{"hidden_size": 128, "norm_eps": 1e-05, "attn_scale": 0.177}
Each number is 200 + 40 x the weight over the matrix's rms, rounded and kept within 0 to 999. Layers, rows and columns count from 0.

# q: layer 2 attention query, 128x128, rms 0.251, rows 74-95,105-127, columns 64-127
# k: layer 2 attention key, 64x128, rms 0.257, rows 41-63, columns 64-127
# v: layer 2 attention value, 64x128, rms 0.262, rows 32-44, columns 64-127
# o: layer 2 attention output (transposed), 128x128, rms 0.254, rows 64-75,96-107, columns 64-127
q105,186,205,259,141,175,213,151,146,207,168,166,180,195,201,104,196,178,221,208,190,252,172,222,225,215,223,119,222,170,197,213,246,200,169,242,153,161,165,215,205,147,200,175,180,228,295,133,194,117,252,189,136,154,280,219,163,215,247,192,175,146,189,229,187
k41,216,121,230,184,219,305,215,193,253,209,209,200,273,187,188,129,171,196,187,202,117,120,206,218,194,191,174,153,134,235,205,249,173,164,196,241,175,212,210,212,192,219,281,163,234,242,207,145,209,204,183,267,171,295,258,210,126,241,272,134,185,178,211,221
q74,211,202,271,200,155,250,201,155,274,223,271,199,241,184,220,279,176,249,209,184,152,234,225,185,216,114,290,163,168,182,171,143,264,248,234,198,228,214,149,228,251,139,220,223,149,149,180,161,261,244,189,223,138,268,216,152,249,129,207,150,218,231,169,224
q106,197,170,197,146,162,158,164,236,152,217,150,168,143,195,169,247,151,218,184,224,240,218,148,219,247,216,207,232,173,212,242,199,269,240,219,193,243,239,232,137,218,194,229,162,163,246,217,191,296,183,165,154,154,218,240,207,210,233,118,223,214,202,224,239
k42,190,204,190,176,223,193,244,208,112,203,267,124,208,156,218,269,149,167,185,164,159,264,170,246,163,243,174,202,162,238,249,120,246,133,219,302,117,142,184,198,146,186,183,213,203,179,230,269,265,227,189,127,238,183,245,185,144,186,282,227,178,187,202,267
q75,232,202,224,148,165,193,127,176,238,286,231,251,174,234,281,161,257,218,232,230,234,187,206,311,175,157,237,212,145,260,293,163,109,184,258,164,142,153,142,175,176,132,235,182,155,308,212,252,210,195,277,265,188,102,118,152,180,194,153,173,155,182,161,218
q107,210,240,212,251,146,208,168,297,188,217,243,187,231,227,208,155,268,151,205,251,244,166,206,205,192,142,240,180,225,196,210,193,133,196,199,158,166,209,207,243,173,126,172,249,199,322,110,231,141,213,236,144,218,126,95,156,207,201,171,267,193,281,201,261
k43,97,193,215,168,305,165,170,262,182,202,229,224,189,163,127,247,232,236,171,159,232,189,205,165,205,286,172,197,149,215,104,254,123,221,244,178,162,229,206,123,272,201,194,210,261,259,295,187,231,261,159,222,267,236,206,184,131,103,165,154,272,197,199,217
q76,181,171,281,238,199,134,198,212,148,205,186,158,173,138,168,105,219,265,189,122,216,121,239,186,302,257,227,175,156,204,211,208,175,245,180,144,287,173,137,173,188,210,228,76,266,208,196,212,178,212,226,132,199,175,222,178,177,159,145,208,285,267,230,280
q108,182,217,165,179,168,147,236,261,158,182,250,184,197,134,207,191,205,223,197,154,210,162,213,228,187,187,188,189,161,249,154,270,230,238,162,155,213,228,114,126,178,121,249,159,186,161,237,170,137,157,219,120,240,124,228,167,234,177,144,226,218,212,158,173
k44,162,223,244,167,179,234,227,191,194,221,192,182,167,186,198,244,204,230,197,213,246,261,205,145,190,191,228,256,206,206,249,185,240,206,199,234,170,136,204,210,184,163,270,237,164,283,121,186,211,167,151,194,147,200,162,215,199,195,311,158,275,190,234,232
q77,196,205,141,146,263,178,152,121,219,197,151,220,198,252,153,172,244,243,183,172,144,199,184,212,123,256,112,283,254,216,158,318,91,140,164,179,199,173,168,227,272,166,218,207,258,209,273,228,240,173,165,169,253,243,270,159,230,112,160,132,199,219,184,171
q109,200,237,178,244,246,295,130,206,179,197,218,223,216,255,210,124,228,163,153,214,125,236,173,219,174,193,231,260,172,220,171,238,237,198,241,199,236,220,234,227,191,145,236,149,153,135,327,175,197,216,220,201,108,232,210,174,222,77,53,207,174,299,219,167
k45,135,194,174,193,225,158,275,193,225,227,145,175,172,184,147,255,193,228,139,177,210,216,179,145,229,232,259,165,191,178,285,243,173,135,220,230,202,308,179,157,184,134,174,252,211,213,200,223,269,89,196,80,273,221,162,208,178,207,258,264,160,234,235,217
q78,109,176,266,245,162,303,161,201,199,163,278,257,253,198,202,254,216,250,206,198,192,60,130,190,229,264,235,220,244,130,264,176,247,226,165,226,164,220,147,178,231,154,269,227,236,252,221,222,272,207,166,156,187,255,170,216,238,304,221,135,239,241,261,237
q110,184,149,248,170,235,244,228,232,215,143,233,210,190,189,171,244,207,212,226,202,168,193,157,176,264,212,223,175,194,289,105,240,192,229,193,228,242,160,144,142,229,197,208,254,246,136,136,158,196,198,175,114,285,93,251,186,242,234,185,216,228,232,232,231
k46,239,156,184,201,164,230,163,248,245,201,228,177,176,224,195,273,251,199,187,247,254,172,167,205,159,193,152,219,181,230,239,204,183,150,261,183,164,123,172,255,196,127,239,196,296,215,266,257,208,217,288,237,246,196,178,203,248,139,215,181,240,131,216,176
q79,192,142,263,175,129,203,202,137,236,181,211,229,119,210,136,238,171,291,227,150,194,184,226,141,213,76,255,225,184,249,228,169,199,234,212,270,187,225,270,207,226,200,218,312,144,212,258,183,175,220,256,150,148,174,140,220,212,207,175,190,240,201,262,252
q111,184,139,260,81,254,261,200,260,213,173,237,323,173,194,248,185,273,183,258,253,205,310,166,164,184,246,220,277,216,154,182,151,182,223,197,207,164,176,138,237,194,251,210,197,156,176,232,158,223,128,249,130,214,216,157,167,256,207,236,171,252,196,193,227
k47,218,253,185,195,232,171,173,196,130,235,250,170,195,149,187,238,216,196,195,146,141,184,173,196,234,239,136,158,150,195,191,266,224,201,213,236,227,209,203,108,179,153,145,162,254,259,131,193,169,189,171,238,197,200,217,130,192,180,208,189,204,223,180,225
q80,251,212,141,166,231,209,149,168,275,175,312,227,168,238,212,260,165,171,201,207,189,123,257,214,210,154,172,213,233,192,245,202,217,199,192,190,211,279,224,227,228,228,222,161,268,227,269,225,188,210,155,177,280,302,212,190,246,263,139,133,195,216,221,126
q112,187,186,232,191,227,197,158,268,143,120,150,240,215,123,165,157,199,188,221,183,174,232,219,196,142,218,147,264,134,148,216,238,185,173,169,197,160,173,201,217,164,250,220,241,228,247,177,158,146,243,207,215,182,203,165,237,161,123,190,223,169,187,204,193
k48,197,180,188,216,236,238,227,238,180,190,121,154,195,204,216,190,208,177,178,224,179,230,261,197,172,226,201,217,217,226,166,175,185,174,238,185,177,183,164,206,150,163,177,229,142,241,122,174,224,196,191,198,160,113,177,193,180,160,204,215,151,212,157,227
q81,175,214,156,228,261,269,187,179,163,271,196,214,258,222,204,210,131,240,244,201,281,185,156,225,155,206,215,153,202,235,214,181,200,199,171,150,257,196,147,212,247,166,208,161,186,263,180,149,264,202,169,203,256,186,162,143,187,216,222,280,193,101,193,288
q113,241,222,163,154,151,264,222,154,270,289,183,209,207,258,182,200,230,254,186,162,181,148,199,158,231,184,283,192,170,233,167,172,239,158,119,225,204,233,173,187,289,223,124,196,205,306,174,254,215,97,248,249,229,220,205,216,219,266,220,175,197,173,161,243
k49,196,203,211,176,195,232,279,134,215,159,204,192,127,236,195,177,223,174,191,184,210,231,209,214,159,239,219,208,196,194,212,216,206,191,164,119,175,227,208,218,188,186,242,258,235,175,266,211,200,128,190,170,241,192,165,214,237,188,150,222,187,220,191,233
q82,214,231,224,155,135,204,249,297,190,158,250,152,162,212,215,138,227,158,212,240,177,213,245,180,209,213,235,190,205,195,179,214,190,192,210,198,148,179,208,200,151,160,180,235,217,126,243,236,194,215,197,218,185,158,161,227,240,184,240,169,136,295,167,165
q114,226,205,235,213,206,221,218,277,180,159,250,202,146,159,193,177,188,175,214,170,191,233,197,210,173,225,187,192,201,186,185,185,169,221,245,182,179,183,197,234,192,209,251,198,239,174,230,151,201,209,182,191,185,190,223,194,221,159,249,162,254,217,133,177
k50,177,252,133,217,198,130,174,148,225,251,239,232,249,141,250,219,175,190,167,220,207,174,137,151,212,196,184,166,176,220,229,110,188,213,220,226,183,197,228,245,114,216,206,211,164,243,146,172,174,238,215,175,208,216,257,218,230,255,246,179,217,213,184,187
q83,186,142,150,213,220,211,178,222,164,222,189,176,278,207,202,234,269,239,217,204,232,143,142,259,207,145,169,228,188,158,210,281,202,157,185,187,253,197,151,200,221,179,187,187,208,251,224,142,211,143,233,223,100,169,243,224,168,184,186,256,255,168,243,245
q115,155,223,167,195,221,167,222,182,245,250,200,212,211,223,222,255,177,201,162,191,167,181,246,259,223,116,193,180,241,164,211,214,209,228,141,187,148,271,147,177,254,187,227,190,205,259,185,247,183,171,217,187,197,169,228,168,183,195,232,165,185,207,219,188
k51,241,242,268,222,174,191,233,132,188,215,178,272,221,194,184,241,216,138,210,200,233,221,162,209,190,191,220,207,232,235,129,217,171,210,156,166,228,189,174,180,225,176,214,204,196,152,197,163,220,200,227,244,185,211,178,221,206,224,175,192,220,242,187,149
q84,138,176,200,245,245,264,202,182,190,227,245,200,189,256,206,156,198,252,246,224,217,179,192,216,165,231,211,99,229,214,275,211,205,188,146,255,215,214,67,224,228,237,229,261,237,231,152,253,209,199,234,190,257,165,251,162,180,194,202,320,170,183,195,248
q116,234,184,200,185,192,179,211,210,157,207,205,176,194,213,217,188,204,250,247,210,222,189,149,189,281,179,174,156,195,240,192,195,263,202,218,192,213,269,164,206,172,168,172,134,199,168,174,271,185,247,248,234,270,208,141,156,185,241,147,174,192,176,244,199
k52,166,160,217,245,196,228,250,221,265,181,132,153,243,174,245,191,201,204,201,237,198,266,209,261,206,194,196,297,222,151,217,201,163,255,170,198,239,165,243,159,233,189,196,264,221,221,300,206,188,195,226,220,242,182,177,299,139,273,193,197,185,224,213,173
q85,155,184,160,261,216,112,242,185,205,203,188,168,193,206,226,210,220,191,136,266,197,216,194,213,138,105,189,225,213,211,146,162,213,139,153,213,178,155,123,206,130,140,190,161,164,206,163,113,176,259,288,282,155,170,302,177,167,237,197,190,252,164,237,190
q117,188,241,180,226,205,100,187,229,173,282,234,250,195,245,154,229,219,200,181,228,166,172,177,229,255,215,236,205,242,157,192,197,207,209,227,207,173,176,202,297,198,247,143,220,253,159,189,187,165,249,168,184,126,201,172,210,193,218,275,170,206,155,201,264
k53,213,210,273,189,167,258,173,238,118,221,171,231,285,127,183,228,251,199,180,187,183,247,250,154,129,196,150,199,236,192,165,217,130,155,225,205,235,194,211,235,235,224,178,237,253,242,203,210,216,261,211,193,150,175,181,193,131,213,178,154,117,232,204,169
q86,227,253,226,222,216,239,147,212,143,184,204,189,202,267,240,189,131,157,166,138,182,235,191,163,270,236,291,236,248,254,119,113,267,282,144,277,140,203,239,230,217,228,214,268,198,183,247,190,160,202,198,195,204,221,137,121,247,204,235,128,103,267,187,157
q118,234,188,226,158,243,183,190,219,238,196,223,162,226,188,225,200,259,159,237,159,221,178,202,222,161,172,169,221,172,215,141,181,175,179,230,218,169,213,241,181,203,164,184,214,126,190,260,110,259,152,162,164,194,244,205,269,250,240,179,201,204,206,149,191
k54,161,253,228,194,180,213,211,243,129,189,86,228,204,187,243,170,100,226,163,205,255,256,242,244,249,242,124,205,193,160,177,252,219,250,180,220,85,186,170,169,148,210,260,210,213,164,266,255,223,268,188,220,200,164,147,234,212,198,144,171,249,225,251,184
q87,283,219,258,173,123,240,92,250,191,166,156,149,186,204,240,96,224,268,232,258,189,235,230,157,208,265,128,127,220,247,226,244,148,169,220,200,203,163,240,156,216,162,203,171,285,203,213,207,141,185,177,249,306,243,147,315,259,198,230,162,103,283,257,183
q119,258,146,163,204,193,245,180,178,189,169,252,228,151,151,212,217,140,252,154,235,153,205,233,233,214,210,182,218,213,255,167,234,140,224,227,198,252,153,269,152,209,280,193,204,221,210,205,205,128,210,205,165,150,198,208,245,195,290,209,201,211,259,253,200
k55,246,180,203,221,226,144,206,222,220,195,194,232,216,248,238,238,214,182,224,198,282,252,193,215,173,133,312,259,176,189,206,210,287,226,157,193,165,147,276,160,180,208,230,193,177,167,210,156,183,194,200,223,285,240,297,191,247,226,185,194,240,265,231,239
q88,261,234,205,138,103,244,229,197,285,190,240,213,172,150,239,239,190,205,291,182,120,213,228,151,221,163,171,151,180,182,244,224,218,269,219,149,229,255,229,222,140,176,226,221,203,159,209,158,171,193,149,178,277,223,182,200,266,180,219,199,212,278,199,251
q120,189,205,206,205,211,206,223,221,158,155,226,182,202,188,194,184,113,189,264,207,173,155,214,220,210,217,179,252,203,179,239,196,205,232,262,196,189,223,252,205,160,213,223,237,251,195,196,179,156,191,202,219,164,202,208,243,213,88,163,238,221,224,222,212
k56,199,235,211,156,155,269,161,196,158,226,194,148,256,228,216,229,247,136,194,172,216,236,258,173,168,255,199,209,238,186,237,296,178,140,209,229,221,257,183,153,162,208,233,152,140,167,202,199,153,221,235,247,205,190,218,231,221,237,160,168,208,318,231,87
q89,230,182,172,184,250,186,198,143,162,181,260,226,206,245,192,289,253,238,150,194,246,225,205,249,185,219,146,228,241,166,224,222,230,252,165,143,258,274,234,159,136,196,248,139,152,207,151,199,288,206,214,237,218,144,193,113,149,197,174,210,222,257,207,146
q121,163,199,218,249,271,195,219,153,152,228,164,168,186,137,222,254,257,254,251,255,222,239,168,226,197,156,220,203,230,182,180,198,211,237,238,258,239,238,194,208,220,176,115,180,204,256,186,220,183,98,205,202,193,159,179,192,149,189,181,243,185,197,197,185
k57,184,304,267,204,119,165,198,203,271,186,141,211,295,243,261,244,246,182,145,214,220,212,291,187,169,197,225,175,224,164,160,218,183,212,226,148,213,171,264,168,175,196,231,198,134,198,216,207,164,202,180,167,163,131,192,236,263,198,106,172,195,164,188,214
q90,206,233,154,208,245,179,296,145,181,237,159,116,184,169,265,192,253,224,175,182,283,185,201,229,206,154,232,219,176,146,239,165,159,277,220,126,228,183,166,173,207,187,269,140,215,262,263,142,189,138,211,244,166,198,272,264,241,180,185,235,129,190,185,209
q122,164,186,183,261,120,147,205,249,173,211,160,164,203,205,157,173,208,122,198,191,163,233,126,246,209,246,223,260,222,168,227,158,233,197,310,174,243,188,181,273,212,144,224,127,182,188,212,264,187,167,150,224,223,234,189,184,180,193,226,239,241,142,210,157
k58,188,214,266,180,184,233,206,180,180,182,195,227,296,220,182,179,190,224,159,198,223,129,183,161,210,177,176,191,178,210,186,180,206,212,147,308,217,270,130,139,190,159,120,215,216,158,214,322,143,226,189,255,210,192,205,151,264,177,235,86,128,185,259,224
q91,220,122,109,267,176,126,202,222,230,197,223,254,205,312,154,297,241,260,131,226,207,273,208,246,240,206,198,222,213,222,194,204,188,173,71,215,199,109,213,258,243,233,175,204,50,215,165,185,143,261,220,172,202,164,191,215,189,191,181,239,212,143,221,199
q123,164,186,166,234,175,186,226,144,113,195,187,185,180,234,161,188,164,209,132,219,143,250,252,177,202,268,187,166,190,211,253,202,172,224,172,180,202,172,164,203,214,190,179,158,148,208,212,209,190,215,243,135,177,195,157,193,230,154,136,277,178,249,239,180
k59,220,261,237,240,237,191,139,226,195,187,223,229,175,208,229,213,214,127,228,141,236,191,249,279,237,131,178,250,190,182,151,302,263,211,277,172,260,249,191,172,175,195,218,239,191,222,216,149,276,141,204,214,278,127,278,167,87,176,205,319,200,213,270,135
q92,224,247,171,163,224,174,126,167,241,237,242,272,209,231,109,180,195,214,165,269,199,271,254,203,272,179,262,123,123,148,200,249,168,139,185,172,179,217,210,216,181,217,174,210,225,237,73,191,127,182,217,315,168,160,281,248,232,217,138,267,213,262,203,184
q124,260,212,204,209,200,198,113,162,190,262,222,173,142,177,132,223,190,244,167,225,223,279,158,202,240,233,145,153,159,264,205,197,247,198,146,118,126,166,218,162,171,219,145,189,219,227,190,197,121,198,219,208,173,164,156,272,211,279,154,217,228,232,210,194
k60,140,180,250,220,205,226,186,209,206,144,275,321,207,174,264,203,248,188,205,199,184,105,188,149,237,216,176,273,253,125,189,214,212,186,228,184,268,200,260,279,275,261,147,211,177,205,153,285,140,176,237,112,198,198,184,93,127,193,235,229,187,241,182,131
q93,87,231,231,193,164,234,177,169,194,159,199,158,271,224,198,213,167,158,157,327,172,202,169,273,159,194,265,306,227,226,233,155,146,163,194,174,153,140,243,187,129,257,228,156,147,161,263,181,174,243,219,211,226,210,238,236,239,204,229,285,188,279,261,137
q125,199,183,184,119,207,186,194,207,261,192,179,285,191,286,179,177,193,240,199,175,167,130,233,164,181,174,143,225,215,154,155,130,197,246,144,204,257,250,236,146,209,178,178,176,178,185,133,179,144,190,242,175,190,216,174,158,130,244,232,149,206,212,262,222
k61,189,262,248,242,145,158,152,178,199,212,247,120,196,145,177,282,179,214,180,219,169,219,219,275,202,199,208,164,177,169,202,148,286,228,245,189,246,209,194,196,244,222,224,176,207,235,220,242,244,206,257,173,156,215,246,284,211,190,196,217,179,262,196,143
q94,213,147,212,145,188,279,222,249,128,238,141,112,103,139,170,148,122,232,162,237,199,178,165,239,204,210,165,204,192,219,237,163,277,152,229,192,147,212,179,226,134,283,228,183,360,184,166,181,195,220,201,204,165,188,287,172,195,232,169,96,229,239,213,167
q126,196,173,203,143,162,252,234,179,242,161,146,178,151,184,212,248,226,126,179,303,165,213,243,185,165,242,193,150,190,193,222,258,158,254,213,237,255,245,191,222,167,251,215,174,172,247,220,144,137,158,168,251,243,143,184,143,197,195,149,154,204,236,254,246
k62,127,228,206,218,243,209,137,151,200,206,270,184,174,179,199,231,226,259,193,202,189,221,189,174,220,203,169,198,274,214,188,239,185,181,269,221,157,157,221,195,315,136,123,206,267,219,182,196,210,242,204,178,234,207,260,209,217,169,235,140,151,196,120,147
q95,127,224,219,194,230,198,152,192,198,137,188,147,195,250,174,216,226,154,255,149,265,277,182,248,181,217,152,150,231,159,195,215,265,159,180,192,130,177,201,230,221,138,199,217,168,192,298,161,184,189,160,283,162,268,195,195,134,86,194,241,207,242,172,203
q127,245,246,215,256,213,174,221,284,225,157,115,271,206,205,165,155,199,161,174,235,194,216,232,193,119,224,292,139,158,160,194,214,139,202,222,211,257,191,114,168,198,114,265,204,180,222,156,226,149,214,179,162,178,178,222,205,139,176,244,206,265,227,178,205
k63,202,267,171,212,114,240,190,139,187,212,272,231,239,210,179,201,198,245,200,186,275,243,189,249,105,147,199,188,131,257,153,337,156,270,269,211,186,195,176,183,148,214,214,192,288,221,249,226,208,282,200,141,201,172,205,203,292,247,188,274,193,186,221,265
v32,228,156,200,213,165,204,173,224,169,179,162,218,211,208,271,146,145,183,205,248,256,216,191,212,133,212,248,187,129,264,211,167,196,173,247,249,240,179,171,181,188,163,187,277,158,171,205,208,189,175,190,228,119,214,169,243,241,170,161,204,243,181,225,211
o64,233,238,211,177,185,212,235,120,212,210,246,182,176,130,242,208,206,174,232,275,217,224,267,184,201,179,166,178,220,174,175,127,222,263,194,191,181,224,182,248,215,221,244,187,232,81,271,225,177,160,212,192,220,187,207,230,189,207,129,189,158,207,261,213
o96,202,217,225,153,147,154,145,233,207,161,143,188,263,286,216,213,229,243,235,184,188,236,171,233,249,221,166,197,214,266,268,237,166,215,181,174,208,216,176,172,183,160,191,203,249,272,148,197,229,244,217,246,165,191,191,198,243,169,264,162,212,194,128,209
v33,229,202,283,165,161,224,209,208,252,186,194,198,258,205,181,194,177,208,238,247,165,240,207,206,182,255,142,206,212,151,178,159,167,213,222,198,225,162,195,196,123,219,174,218,112,246,161,214,161,200,189,179,180,182,228,182,200,168,211,278,167,225,156,210
o65,153,205,273,165,192,277,171,185,211,152,208,273,194,221,144,98,215,250,230,224,87,155,249,149,209,122,260,206,231,183,248,224,169,179,162,211,191,182,231,184,229,217,198,206,248,235,138,149,137,167,228,250,206,227,247,269,162,159,232,181,224,246,197,258
o97,245,163,186,220,220,168,216,154,163,223,140,194,180,214,253,277,168,223,172,166,263,256,88,176,183,243,189,155,199,238,168,221,229,259,208,172,228,228,229,147,200,199,170,209,188,138,227,213,205,181,104,118,221,152,222,188,239,258,179,182,180,205,221,187
v34,197,181,209,268,182,241,208,305,191,189,177,251,201,215,203,193,187,237,223,220,169,154,180,236,214,247,208,273,215,242,205,216,226,181,171,165,180,223,196,212,220,212,164,193,224,185,249,200,198,200,254,192,75,222,177,104,253,197,193,200,201,267,197,193
o66,223,226,200,264,200,192,218,221,228,147,240,186,216,173,184,268,203,246,206,201,190,195,206,204,204,191,271,185,228,267,231,297,248,241,206,173,151,235,113,244,210,208,205,182,223,197,163,242,293,179,242,290,143,226,234,146,198,222,190,223,229,235,214,209
o98,117,225,217,177,200,249,193,220,178,229,187,153,192,226,200,188,184,174,235,225,189,244,245,170,220,241,191,192,193,204,164,115,202,180,275,247,221,186,233,107,177,164,185,133,177,196,262,207,178,224,126,168,277,175,201,250,120,166,163,155,211,202,201,230
v35,230,221,194,146,180,313,227,182,190,228,187,169,154,279,180,229,197,248,220,171,199,135,229,157,209,265,178,157,200,231,177,234,292,198,256,178,187,125,270,240,162,255,198,188,170,169,204,206,207,202,154,290,192,122,158,236,216,255,127,206,205,270,210,232
o67,91,130,240,170,199,193,198,226,140,215,193,238,282,225,188,140,190,148,191,256,258,162,175,188,160,211,223,200,233,197,289,151,184,277,148,168,153,143,320,166,159,272,318,219,141,184,255,171,148,213,246,193,142,225,241,249,204,267,237,146,214,271,170,212
o99,243,270,211,278,175,141,234,254,189,210,172,207,181,149,239,199,180,170,245,168,102,303,239,187,225,190,154,211,202,175,161,254,186,185,274,235,218,187,140,205,214,134,200,145,194,193,193,217,279,180,182,176,218,202,174,221,151,132,202,227,238,143,189,129
v36,266,193,181,209,227,208,201,154,242,242,212,199,195,214,209,212,265,214,148,226,195,179,273,202,261,176,215,237,210,215,116,137,187,172,206,222,215,191,180,168,230,241,181,203,239,201,215,203,243,174,162,211,221,204,144,235,221,191,145,171,199,188,216,143
o68,155,293,126,219,213,184,271,195,244,232,207,207,198,226,177,187,255,152,130,176,185,164,216,155,197,224,219,228,180,188,84,220,175,217,219,248,175,209,207,160,164,192,193,206,156,166,215,235,173,202,196,194,219,206,209,227,216,235,238,252,163,124,180,165
o100,231,161,255,168,145,115,163,226,165,254,137,179,222,181,167,230,165,196,269,212,137,217,210,257,210,228,202,223,239,183,267,160,143,193,201,197,191,165,201,191,228,232,204,134,213,245,238,175,225,218,209,199,233,221,276,225,188,168,236,124,163,275,179,254
v37,224,223,211,212,291,210,124,198,194,204,171,245,159,173,184,185,177,230,260,259,209,164,219,243,265,172,184,199,121,208,117,176,290,159,247,199,207,224,172,204,186,245,170,268,252,167,189,111,186,190,303,219,182,206,219,242,178,134,191,181,205,205,130,221
o69,179,195,156,181,205,170,180,132,254,152,225,213,218,143,133,144,180,133,150,248,179,222,246,245,271,243,214,180,168,205,149,179,252,132,173,251,210,293,225,81,241,270,116,158,201,107,226,193,174,227,264,249,161,165,270,137,242,190,283,139,207,243,114,214
o101,179,238,185,162,183,188,165,189,170,203,146,121,179,258,181,189,210,237,247,214,255,162,198,162,133,212,179,228,212,216,191,171,152,285,208,144,233,212,189,230,207,213,244,255,294,236,225,257,194,134,184,240,223,229,171,240,164,203,203,234,167,174,222,157
v38,210,181,161,212,197,209,188,249,194,252,178,142,133,222,222,221,65,179,210,267,191,209,202,148,242,172,160,154,189,248,229,140,178,187,218,187,155,195,243,214,219,198,165,161,186,220,179,232,179,255,162,183,247,202,215,136,220,163,197,144,286,281,167,201
o70,186,263,152,224,194,225,222,178,202,178,180,233,223,268,172,147,238,241,67,233,222,207,187,174,157,204,218,214,194,132,235,197,227,178,185,213,269,167,120,233,175,219,252,238,136,158,219,214,208,216,195,229,216,208,169,209,242,238,126,196,256,235,202,150
o102,221,157,220,126,181,131,190,209,269,193,170,236,176,212,147,217,153,265,182,173,235,230,212,249,189,189,182,205,220,247,186,212,178,176,182,201,170,215,181,196,226,145,195,219,220,192,194,181,186,167,212,192,222,191,231,173,208,207,256,195,227,180,226,201
v39,184,227,177,226,180,246,194,170,163,183,211,122,204,237,222,218,227,173,123,182,189,228,172,221,220,215,220,194,137,208,199,221,171,226,254,200,178,145,152,143,209,141,200,240,158,180,264,212,231,258,286,237,200,207,172,179,196,196,194,199,238,141,199,244
o71,245,156,236,227,126,214,133,181,213,215,209,166,273,191,275,238,122,155,230,237,285,187,196,107,186,212,131,199,202,269,147,224,168,171,156,152,280,205,214,206,199,201,290,136,229,146,205,230,141,226,217,194,226,203,229,239,281,171,221,253,206,196,260,276
o103,213,184,222,194,234,205,219,164,253,216,242,260,185,180,112,194,271,230,298,200,206,176,220,197,205,133,253,210,242,141,185,175,178,165,182,190,174,198,233,177,183,220,156,313,200,238,160,191,207,189,145,180,193,221,174,200,130,235,188,207,227,241,184,207
v40,130,221,186,177,165,310,280,234,170,250,123,167,193,181,203,197,238,214,188,268,187,198,219,205,174,235,152,202,237,186,165,149,184,194,163,172,240,257,143,259,209,222,162,183,156,236,219,194,168,258,225,224,208,193,159,258,222,185,232,251,153,277,243,195
o72,228,205,243,112,162,190,192,195,244,238,197,226,175,205,186,205,154,221,251,220,283,245,181,137,157,246,165,188,219,227,260,240,187,126,269,160,177,185,172,195,247,224,231,288,132,208,216,224,159,222,190,199,182,275,193,217,276,186,156,136,258,214,185,181
o104,288,178,213,239,242,171,214,163,209,221,215,183,219,261,229,201,234,156,197,183,147,231,258,133,229,174,183,193,137,195,137,150,188,266,142,213,177,145,244,205,227,231,149,175,223,162,202,238,232,147,169,205,196,81,198,240,209,214,242,163,129,223,199,227
v41,230,124,185,151,234,318,205,204,221,176,236,126,191,166,224,245,217,227,189,213,190,234,168,185,212,149,171,189,212,175,232,226,196,233,265,204,225,136,175,145,202,205,151,235,225,234,161,191,195,215,270,213,254,214,193,167,232,217,161,253,203,187,139,210
o73,168,213,215,161,231,234,297,218,178,184,245,250,153,152,234,194,164,193,187,195,235,222,223,175,258,141,190,311,256,182,239,214,197,241,138,159,169,219,322,200,169,240,218,225,203,225,197,194,138,144,238,233,250,218,177,160,279,104,213,228,267,140,234,220
o105,283,235,194,199,180,194,114,168,178,226,199,147,264,228,165,176,209,219,224,210,237,187,186,155,237,250,159,155,148,190,174,120,228,161,211,222,213,249,144,181,156,183,170,247,256,143,160,279,251,224,120,158,190,183,218,205,178,174,175,164,175,256,174,222
v42,122,191,175,186,186,209,191,224,213,165,143,210,203,149,195,209,158,220,180,172,177,242,224,212,236,203,152,218,178,205,197,181,174,217,206,209,115,184,172,198,205,209,213,242,228,130,204,204,223,242,242,256,168,198,164,191,205,202,201,173,238,231,239,180
o74,153,178,167,228,182,195,157,177,207,209,228,196,225,226,204,186,255,170,226,250,251,141,227,218,215,195,186,169,218,191,224,159,169,185,349,127,224,234,225,202,223,223,217,97,260,257,258,223,161,207,194,214,261,215,261,194,205,223,186,212,184,196,227,153
o106,235,157,236,218,252,176,272,180,196,177,179,210,158,185,203,228,219,184,167,209,164,230,184,170,167,206,225,149,183,197,214,168,205,162,162,286,275,164,213,265,200,187,213,221,176,158,185,216,182,124,237,179,167,114,148,153,146,179,233,192,238,255,126,193
v43,203,260,280,193,188,151,224,193,176,158,222,221,244,135,172,188,228,214,250,185,198,143,232,130,252,211,141,198,208,209,200,157,194,191,154,181,159,282,180,165,242,220,156,200,201,255,178,217,182,200,234,154,199,185,174,190,200,163,233,185,202,125,199,200
o75,217,217,193,224,175,208,229,189,172,100,184,273,211,139,184,193,181,228,205,233,168,142,208,247,138,238,114,175,221,246,202,255,274,144,216,194,205,186,190,143,242,137,220,255,181,232,186,96,256,234,171,238,213,271,222,276,170,191,140,233,117,223,155,205
o107,171,177,130,192,257,206,187,204,211,249,132,175,119,243,276,188,224,183,195,164,260,151,249,218,207,188,291,160,187,163,233,212,182,216,181,194,170,189,170,169,145,223,192,138,212,183,206,271,124,150,217,166,229,159,197,160,259,197,178,179,225,152,198,246
v44,219,191,206,126,239,219,178,242,118,159,164,246,199,151,207,203,117,251,91,147,243,237,240,233,152,175,162,207,160,151,175,153,200,216,294,229,142,212,115,248,194,131,177,164,170,141,217,150,151,256,172,218,230,204,253,171,222,244,267,165,203,177,240,214